Weights of a small transformer language model: width 256.
Each number is 128 + 24 x the weight over its row's rms, rounded and kept within 0 to 255. Layers, rows and columns count from 0. The size above them is the row's rms in percent of the matrix's.

# layer 4 MLP up, 1024x256, rms 0.153, rows 927-939, columns 0-127
size [ 94 103  93  97 107  94 100  99 104  99  99  96 102]
[[ 88 145 110 116 134 159 120 171  48 124 127 125 120 125 121 156 103 112 131 100 102 146 121 130  85 126 128  88 103 149  98 174 143 113 111 150 130  66 116 121 100 178 146  92 102 147 102 134 123  95 101 143 148 118 125 110 115 133 143 122 118 139  97 146 147 121 122 116 172 136 170 137  86 134 142 190 149 132 131  87 114 109 106 149 142 170 167 117 132 119  98  99 121 101 116 151 130 137 125 129  66 170  80 144 145 132 105 158 123 114  93 104 120 121 166 152 126 123 128 168 142 134 138 149  92 163 121  68]
 [149 143 135 118  73 115 159 133 117 118 141  84 127 116 120 143 146 123 132 103 122 118 139 160 128 122 119  85 111 183 139 107 142 113 180 111 129 125  99 101  83 136 138 117 145  90 118 152 122 109 141 137 161 153 103 162  79 115 136 129 116 163 172 129 102 120  94 128 120 166 120 127 136 100 117 111 130 120 134 136 146 118 112 148 123 146 163  88 143 167 134 105 143 155 113 125 134 119 111 127 144 125 147  93 114 127 125 136  94 179  88 106 107 167 121 162 162 139 132 117 116 129 151 115 187 168 116 135]
 [118 112 119  97 101  96 123 173  97 151  79 122 169  97 134 139 166  95 206 106 111 178 140  87 152 107 141 151 145  91 125 104 105 104 104 115 152 136 116 148 150 123 137 165  98  80 102 128 128 150 142 150 118 172  75 160 126 154 116 130 166  89 157 149 164 135 108 151 122 118 129 151 137  86 125 133 105 102 119 125 123  98  95 124 152  91 148 153 100 165 108  96 108 135 109 143 128 116 104 121  96 150 100 122 144 109 109 124 116 132 196  96 162  93 148 164 147 119 125 125 141 158 105 109 127 134 168 111]
 [126 157 133 141 147 124 101  75 173 164 119 127 152 150 122 126 172 134  89 110 139 154 156 128 104 113 142 172 132 123 116  73 134 135 129 111 105 189 141 117 144  99 118 188 131 125  94 113 122 123 135 101 116 137 125 153 138  93 103 112  90 129 140 123 133  93 138 147 135 111 134 156 121 136 125 102 104 107 129 126 122 146 149 130 101 102 130 114 132 136 113 138 137 137 118 113 104 140 151  86 114 128 158 138 166 129 127 130 101 160  81 100  97 163 108 125 160  98 162 140 132 117 124  76 119 161 129 142]
 [136 122 105 115 130 152 140  84  81  86  93 183 101 134 184 153 151 107 163 142  93 132 111 138 209 145 104 115 142 127 157 137 142 125 111 133 135 133 154 123  96 164  98 115 122 134 166 156 166 118 139 126 145 139 127 111 152 136 110  94 133  67 115 107 147 155 134 131 121 107 172 116 135 102 106 118 144 117 135 143 107 130 158 132 119 106 148 112 137 137 137 113 111 116 112 119 162 171 125 130 129 129  96 126 187 129 136 124 132 112 135 119 124 115 121 140 143 116 145 141 140 155 121 153 172 139 157 113]
 [138 139 156 113 110 142 161 112 135 121 137 127 123 154  93 119 162 120 104 121 132 112 140 130 172 135 130  71 121 160 115 110 109 115 151 171 100 149 119 142 168 138 110 112 165  94 162 115 110 127 145 113 141 106 139  97 105 128 154 127 161 141 118 161 121 146 114 151 110 114 131  83 121 104  91 123 107 151 143 136 102  87 151 128 142  98 142 100 110 113 109 141 126 125  84 115 161 145 117 155 115 136 122 136 154  92 142  89 108 144 115 109  76 140 116 149 138 100 110 133  75 180 155 136  66 121 119 110]
 [109 115 137 177 125 138  88 148  68 131 115 144 154 160 107 155 163 122 174 170 171 129 160 128 118 125 153 109 151 121 128 130 132 164 135 128 133 120  95 172 152 129 118 146 127 104 128 144 119 154 107 148 126 148 118  98 145 140 155 128  86 134 113 127 132 115 152 114 132 103 117 111 146 125 121 128 148 118  99 164 155 133 130 105 157 163 156 136 107  95  87 107 132 147 121 135  81 140 134 148  72 143 172 129 149 161 153 122 153 133 157 143 115 153 140 127 143  86 134 104 125 123  97 111 114 129 153 115]
 [105 117 148 114 135 123 123 107 141 144 134 108 134 112 128 118  92  80 122 110  98 143 135 143 134 144  93 111 125 142 160 111 158 117 116 122 112 142 120 130 123 117  94 150 159 123 135 135 150 125 143 162 190 145 154 142  95 139 100 136 122  97 132 120  72 147 157 113 121  95 159 139 165 148 120 149 150 168 122 109 104 123 123 162  97 159 108 151 124 155  91 127 105 128 115  99 129 157 179 173  95 134 128 100 119 147 141 175  92 111 146 120 132 117 130 141 112  97 137 129  85 120 128 114 160 110 132 142]
 [131 123 148 151 137 176 128 161 136 135 131 120 126 141  93 129 135 118 153 149 131 131  83 151 145 152 105 133 150 111 166 115 131 120 194  97 147 131 197  99 133 131 152 159 136 127  56 163 138 113 149 146 118 104 129 162  79 129 116 137 106 145 162 119 120 102 127 123 117  93 147 200 123 140 113 142 117 110 134  94 177 150 112  97 123 182 124 138 150  99 145 169 129 153 132 132 119 151 121 101  89  98 124 175 114 154 138 118 149 110 139 153 116 131 121 109 125 138  93 133 132 129 126 107 143 128  96 120]
 [122 100  83 164 135 169 139 122 170 132 112 134 165 176 142 128 182 148 172 136  92 108 141 138 129 105 116 162 105  81 139 143 138 158  75 151 134 139 143 163 110 127 171 132 135 111 137 126 132  90 117 131 132 152  80 132 159 121 146 119 105  93 164 108 142 145  95 133 168 100 145  97 135 163 156 141 110  88 110 119 132 151 129 120 161 131 125 112 108 157 136 118 146 139 112  99 146 174 143 111 136  80 125 117 150 114 161 131 120 140 136 123 133 127 117 149 117 154 122 142 114 123 105 125  96 145 126 123]
 [ 84 126 120 104 147 123 162 117 145 108 132 147 165 145 124 169  96 131 154 161 110 139 128 127 133 150 117 110 135 123 149 167 146 120 141 136 102 141 121 102 129 130 141 149 174 138 105 156 129  93 115 128 120 101 169 133 174 123  84 127  66 161 123 117 160 160 139 142 166  97 146 147 176 152  96 140 114 109  83  71 150 164 124 120 179  96  63 139 136  97 155 121 112 117 136 121 145  95 114 138 121 125 130 142 146 156 102  92 164 124 140 124 135 138 170 135 101 149 122 109 151 133 136 104 117 146  86 110]
 [111 143 153 121 140 126 139 156 133 124 110 158  88 105 153 107 173 121 123 146 140 113  90 121 138 118 145 146 150 183  96 114  82 148 141 117 152  69 140 115  87 180 141  90 145 129 146 141 127 164 130 130 138 135 114 174 168 123 120 119 106 154 111 117 143 149 115 106 181 141 119 149 141 109 170  78 195 134 127 140  90  86  98 150 135 120 157 114  99 104 134 165 136 149  93  77 145 106 139 169 158 161 154 100 103 129 136 152 128 144 122 128 121 134 136 111  95 139 171 123 100 120 157 152  95 145 149 103]
 [ 89 144 141  84 118 119 130 127 133 114 104 125 167 129 110 173 129 119 147 145 169 108 101 129 157  95 103 129 165 152 116 103 109 145 122 114 165 109 159 123 109 121 102 154 119 111 115 183 100 127 111 112 130 218  74 122 178 130 179  85 143 145 118  95 137  70 152 129 160 141 125  98 137 143 110 116 135 113 142  68  82 115 143  97 152 117 132 102 119 134 135 113 120 146 101 125 106 128 141 148 123 149 110 135  97 133  95 130 153 115  83 125 158 115 126 152 161 116 139 153 170 161 127 128 112 144 135 142]]
# layer 4 MLP down (transposed), 1024x256, rms 0.143, rows 927-938, columns 0-127
size [ 94 101  95  93 108  99 101 108  97 101  99  99]
[[134 121  80 123 149 148 168 137 174 161 120 129 169 149 140 119 145 147 117 154 113 189 159 117 105 143 137 123 116 169 130 137 117 153 162 118 154 111 132  62 132 136 125 145 136 137 165  95 165  92  80 120 107 106 139 125 113 126 151 134 103 113  86 153 117  83 106 107 124  96 118 112 129 118 105 129 117 169 124 140 101  67 120 186 154  81 133 103 122 143  93 114 151  95 124 118 154 119 165 106 122 132  82 125 103 121 149 138 154 113 197 126 119 128 110 144 125 111 106 128 155 142 108 105 110 147 131 126]
 [ 97 150 117 159 102 150 132 120 111 134 119 117 120 160 133 166 102 122 113 162 127 141 156  88 107 123 126 150 134 146 176 101 125 112 110 124 176 183 142 146 129 156 129 166 115 153  88 148 122 121 116 104 119 110 110 148 150 144 105 141  70 183 144 140 125 107 126 124 115 112 122  90 134  94 138 147 113 108 106 156 115 118 145 104 165 120 127 163 135 156 107 105 172 121  93 133  87 118 115 138 181 116 170 128 135 112  94 138 186 114 192  99  96 135 176  93 115 116 182 124 121 125 149 127 102 123  84  98]
 [105 130 119 171 120 164 139 129 150 127 107 114  69 126 131 136 114 150 161 119 146  92 134 143 148 119 113 143 117 160 119 107 145 137 122 160  89  90 143 139  97 103  92 109 110 153 125 140 114 105 152 134 118 152 153 118 199 121 140 103 136 141 108  77  68 125 123  95 147 130 132 101 125 109 137 149 106 138 109 141 141 131 176  82 125 167  97 115 110 125 165 147 107 109  95 158 112 108 108 115 115 151 138 115 136  86 158 122 153 128 130  69 141 127 131 123 192 120 143 136 102 118 137 105 155 130 176 153]
 [162 128  99  90 148 153  97 106 103 111 149 100 135 143 128  84  99  94 124 152 133 121 149 154 175  95 108  64 122 163 138  70 123 120 126 158 135 118 141  63 145 124 134 120 176 110 156 122 145  96 185 149  83 108 119 147 142 119 154 137 101 165 155 120 114 114 150 182 154 134 154  94  90 123 126 112 141 112 127 167 139 135 149 134 102 130  88 111 147 137  97 161 125 108 125  99 148  77 141 112 154 163 117  98 118 117 132 110 151 114 148 118 118 141 102 139 149 125 111 157 133  93 154 123 139 108 121 139]
 [131 132 160 104 138 137 120 183 129 117 159  93  63  93 135 143 150 135 131  99 156 145 110 134 107 137 138 153 151 178 116 118  81  86 118 108 165 130 163 133 127 141 138 113 121 135 149 151 182 154  90 176 113 164 173 119 102 116  96 134 108 111 133 136 152 115 118  76 122 105 138 122 153 109 134  97 136 113 157 155 151 157  95 140 118 188 121 119  95 106 119 139 154 141  98 157 128 112 138 117 132 116 121  77 112 131 116 101 105 131 111 159 126 121 136 125 125 142 150 151 137 118 122 127 132  94 156 148]
 [ 92 144 105 109 134 132 134 150 142 112  78 118 140 145 132 117 151 117 138 151 131 123 140 159 110 134 108 153 153  78 124 140 123 153  98 140 163 129 114 139  69  96 127 138 122 142 134 153 110  93 144 134 145 118 182 133 124 153 150 128 125 128  83 107 132 108 125 128 101 126 165 140 139 106 155 162 195 133 118 104 187 114 140 105 114 151 146 137 124 139 113 136 102 121 149 100 162 113 126  98  99 112 120 114 121 125 120 110 134 129 124 139 144 148 114 124  87 118 114 174 171 180 121 116 173 127 109 119]
 [121 122 135 113 129 123  88  84  93 145 156 117 133 126 132 167 124 110 134 114 162 169 143 145 138 122 172 148 180 128 161 101 161 130 122 125 178 136 139 179 102 134 152 149 143 108 145 132 125 122 115 119 158 139  89 165 146 121 103 144 145 120 157  89 148 141 145 175 127 146  99 132 111  95 147 168 119  72 124 119 128 120 121 151 166 115 173 169 117 146 131 143 141 118 125 148  93 124 132 169 155 139 138 163 141 151 141 116 162 105 136 114 130 132 147 103 149  76 147 131  80 136 175 107 157 125  88 111]
 [ 99 165 131 127 146 130 120 142 116 157 121 131 128 116 159 133 127 107 145 154 168 133 116 179 151 128 157 116 120 102 162 199 116 104 101 123  73 122 109 132 124 107 114 106 133  90 137 110 150  85 167 145 146 107 121 101 153 128 161 125 114 165 161 103 107  86 124 117 120 110 143 113 103 184 153 103 163 169 161 128 127 154 156 109 122 156 146 121  95 155 108 153 157 140 159 147 122 107 141 155 100 113 135 140 165 167 110 120 138 123 132 145 138 125 135 110  81 148 126  92 107 162 142 139 149 120 122  93]
 [126 126 147 153 142  76 178 115 126  84 121 148  99 112 145 122 129 182 110 124 157 103 133 116 109 106 131 103 114 149 123 116 139 131  52 138  84 151 115 135 120 142 105 118 140 114 147 141  92 117 147  94 106 139  97 134 144  86 124 104 121 118 118 133 148 111 125 124 140 178 138 100 130 124 143 105 147  75 164 153 108 106 146 154 146  92 148 158 127 152 130  78 119  93 144 142 138 131 119 162 162 136 167 118 153 118 115 124 121 121 125 127 126 194 165 152 100 130 124 151 128 128 166 141 134 127 168 102]
 [112 129 106 127 120 117 135 116 146 155 111 160 106 123  99 167  98  84 139 141 123 130 166 113 132 145 167 168 124 110 109 139  76 112 117 152 128 122 112 110 124 145 113  93 147  99 120 175 124 145 166 115 137  91 117 142 130 146 100 147 194  67 136 150 122 126  92 128 157 110 101 115 149 159 154 148 114 150  94 136 126 136 135 128 156 135 166 129 131 114 130 144 124 111 146  99 155 140 132 158 158 151 146  37 134 141 120 126 144 108 101  93 147 189  98 130  74  86 164 158  89 144 113 153 149 139 170 146]
 [118 139 129  93 153 146  91 112 138 119 144 138 124 158 146  58  98 114 109 125 154 108 109 103 131 122 134 148 127 148 125 106 139 120 162 112 140 141 135 143 101 120 127 178 116 149 142 102 132 122 138 162 108 141 136  83  93 125 124 138 114 119 104  88  72 135 127 129 116 158 116 121 112 119 160 120 145 122 172 136 108 149 139 139 111 132 146 114 147 129 135 122 149 145 131 111 153 114 126 185 132 117 151 167 139 121 159 204 109 132 147 108 155 147  93  76 114 128 138  97 143 119 149 139 155 155 158 183]
 [132 145 172 123 143 135 116 127 131 127 125 128 142 130 121 123 155 143 122 161 103 126 138 103 149 123  70 131 153 148  73  92 187 145 143  95 107 156 120 100 110 126 112 161  91 143 150 129 103 167 107  91 126 132 104 127 161 146 118  82 109 120  87 142 146 126 155 154 100 115 111 109 105 110 117 136 139 104 128 112 162 110 198 165 132  91 117 112  63 115 118 129 138 140 110  91 117  99 124 151 126 115 175 149 154 139 154 178 124 151 148 133 135 157 146 148 162 130 116 112 117 137  65 108  87 120 156 171]]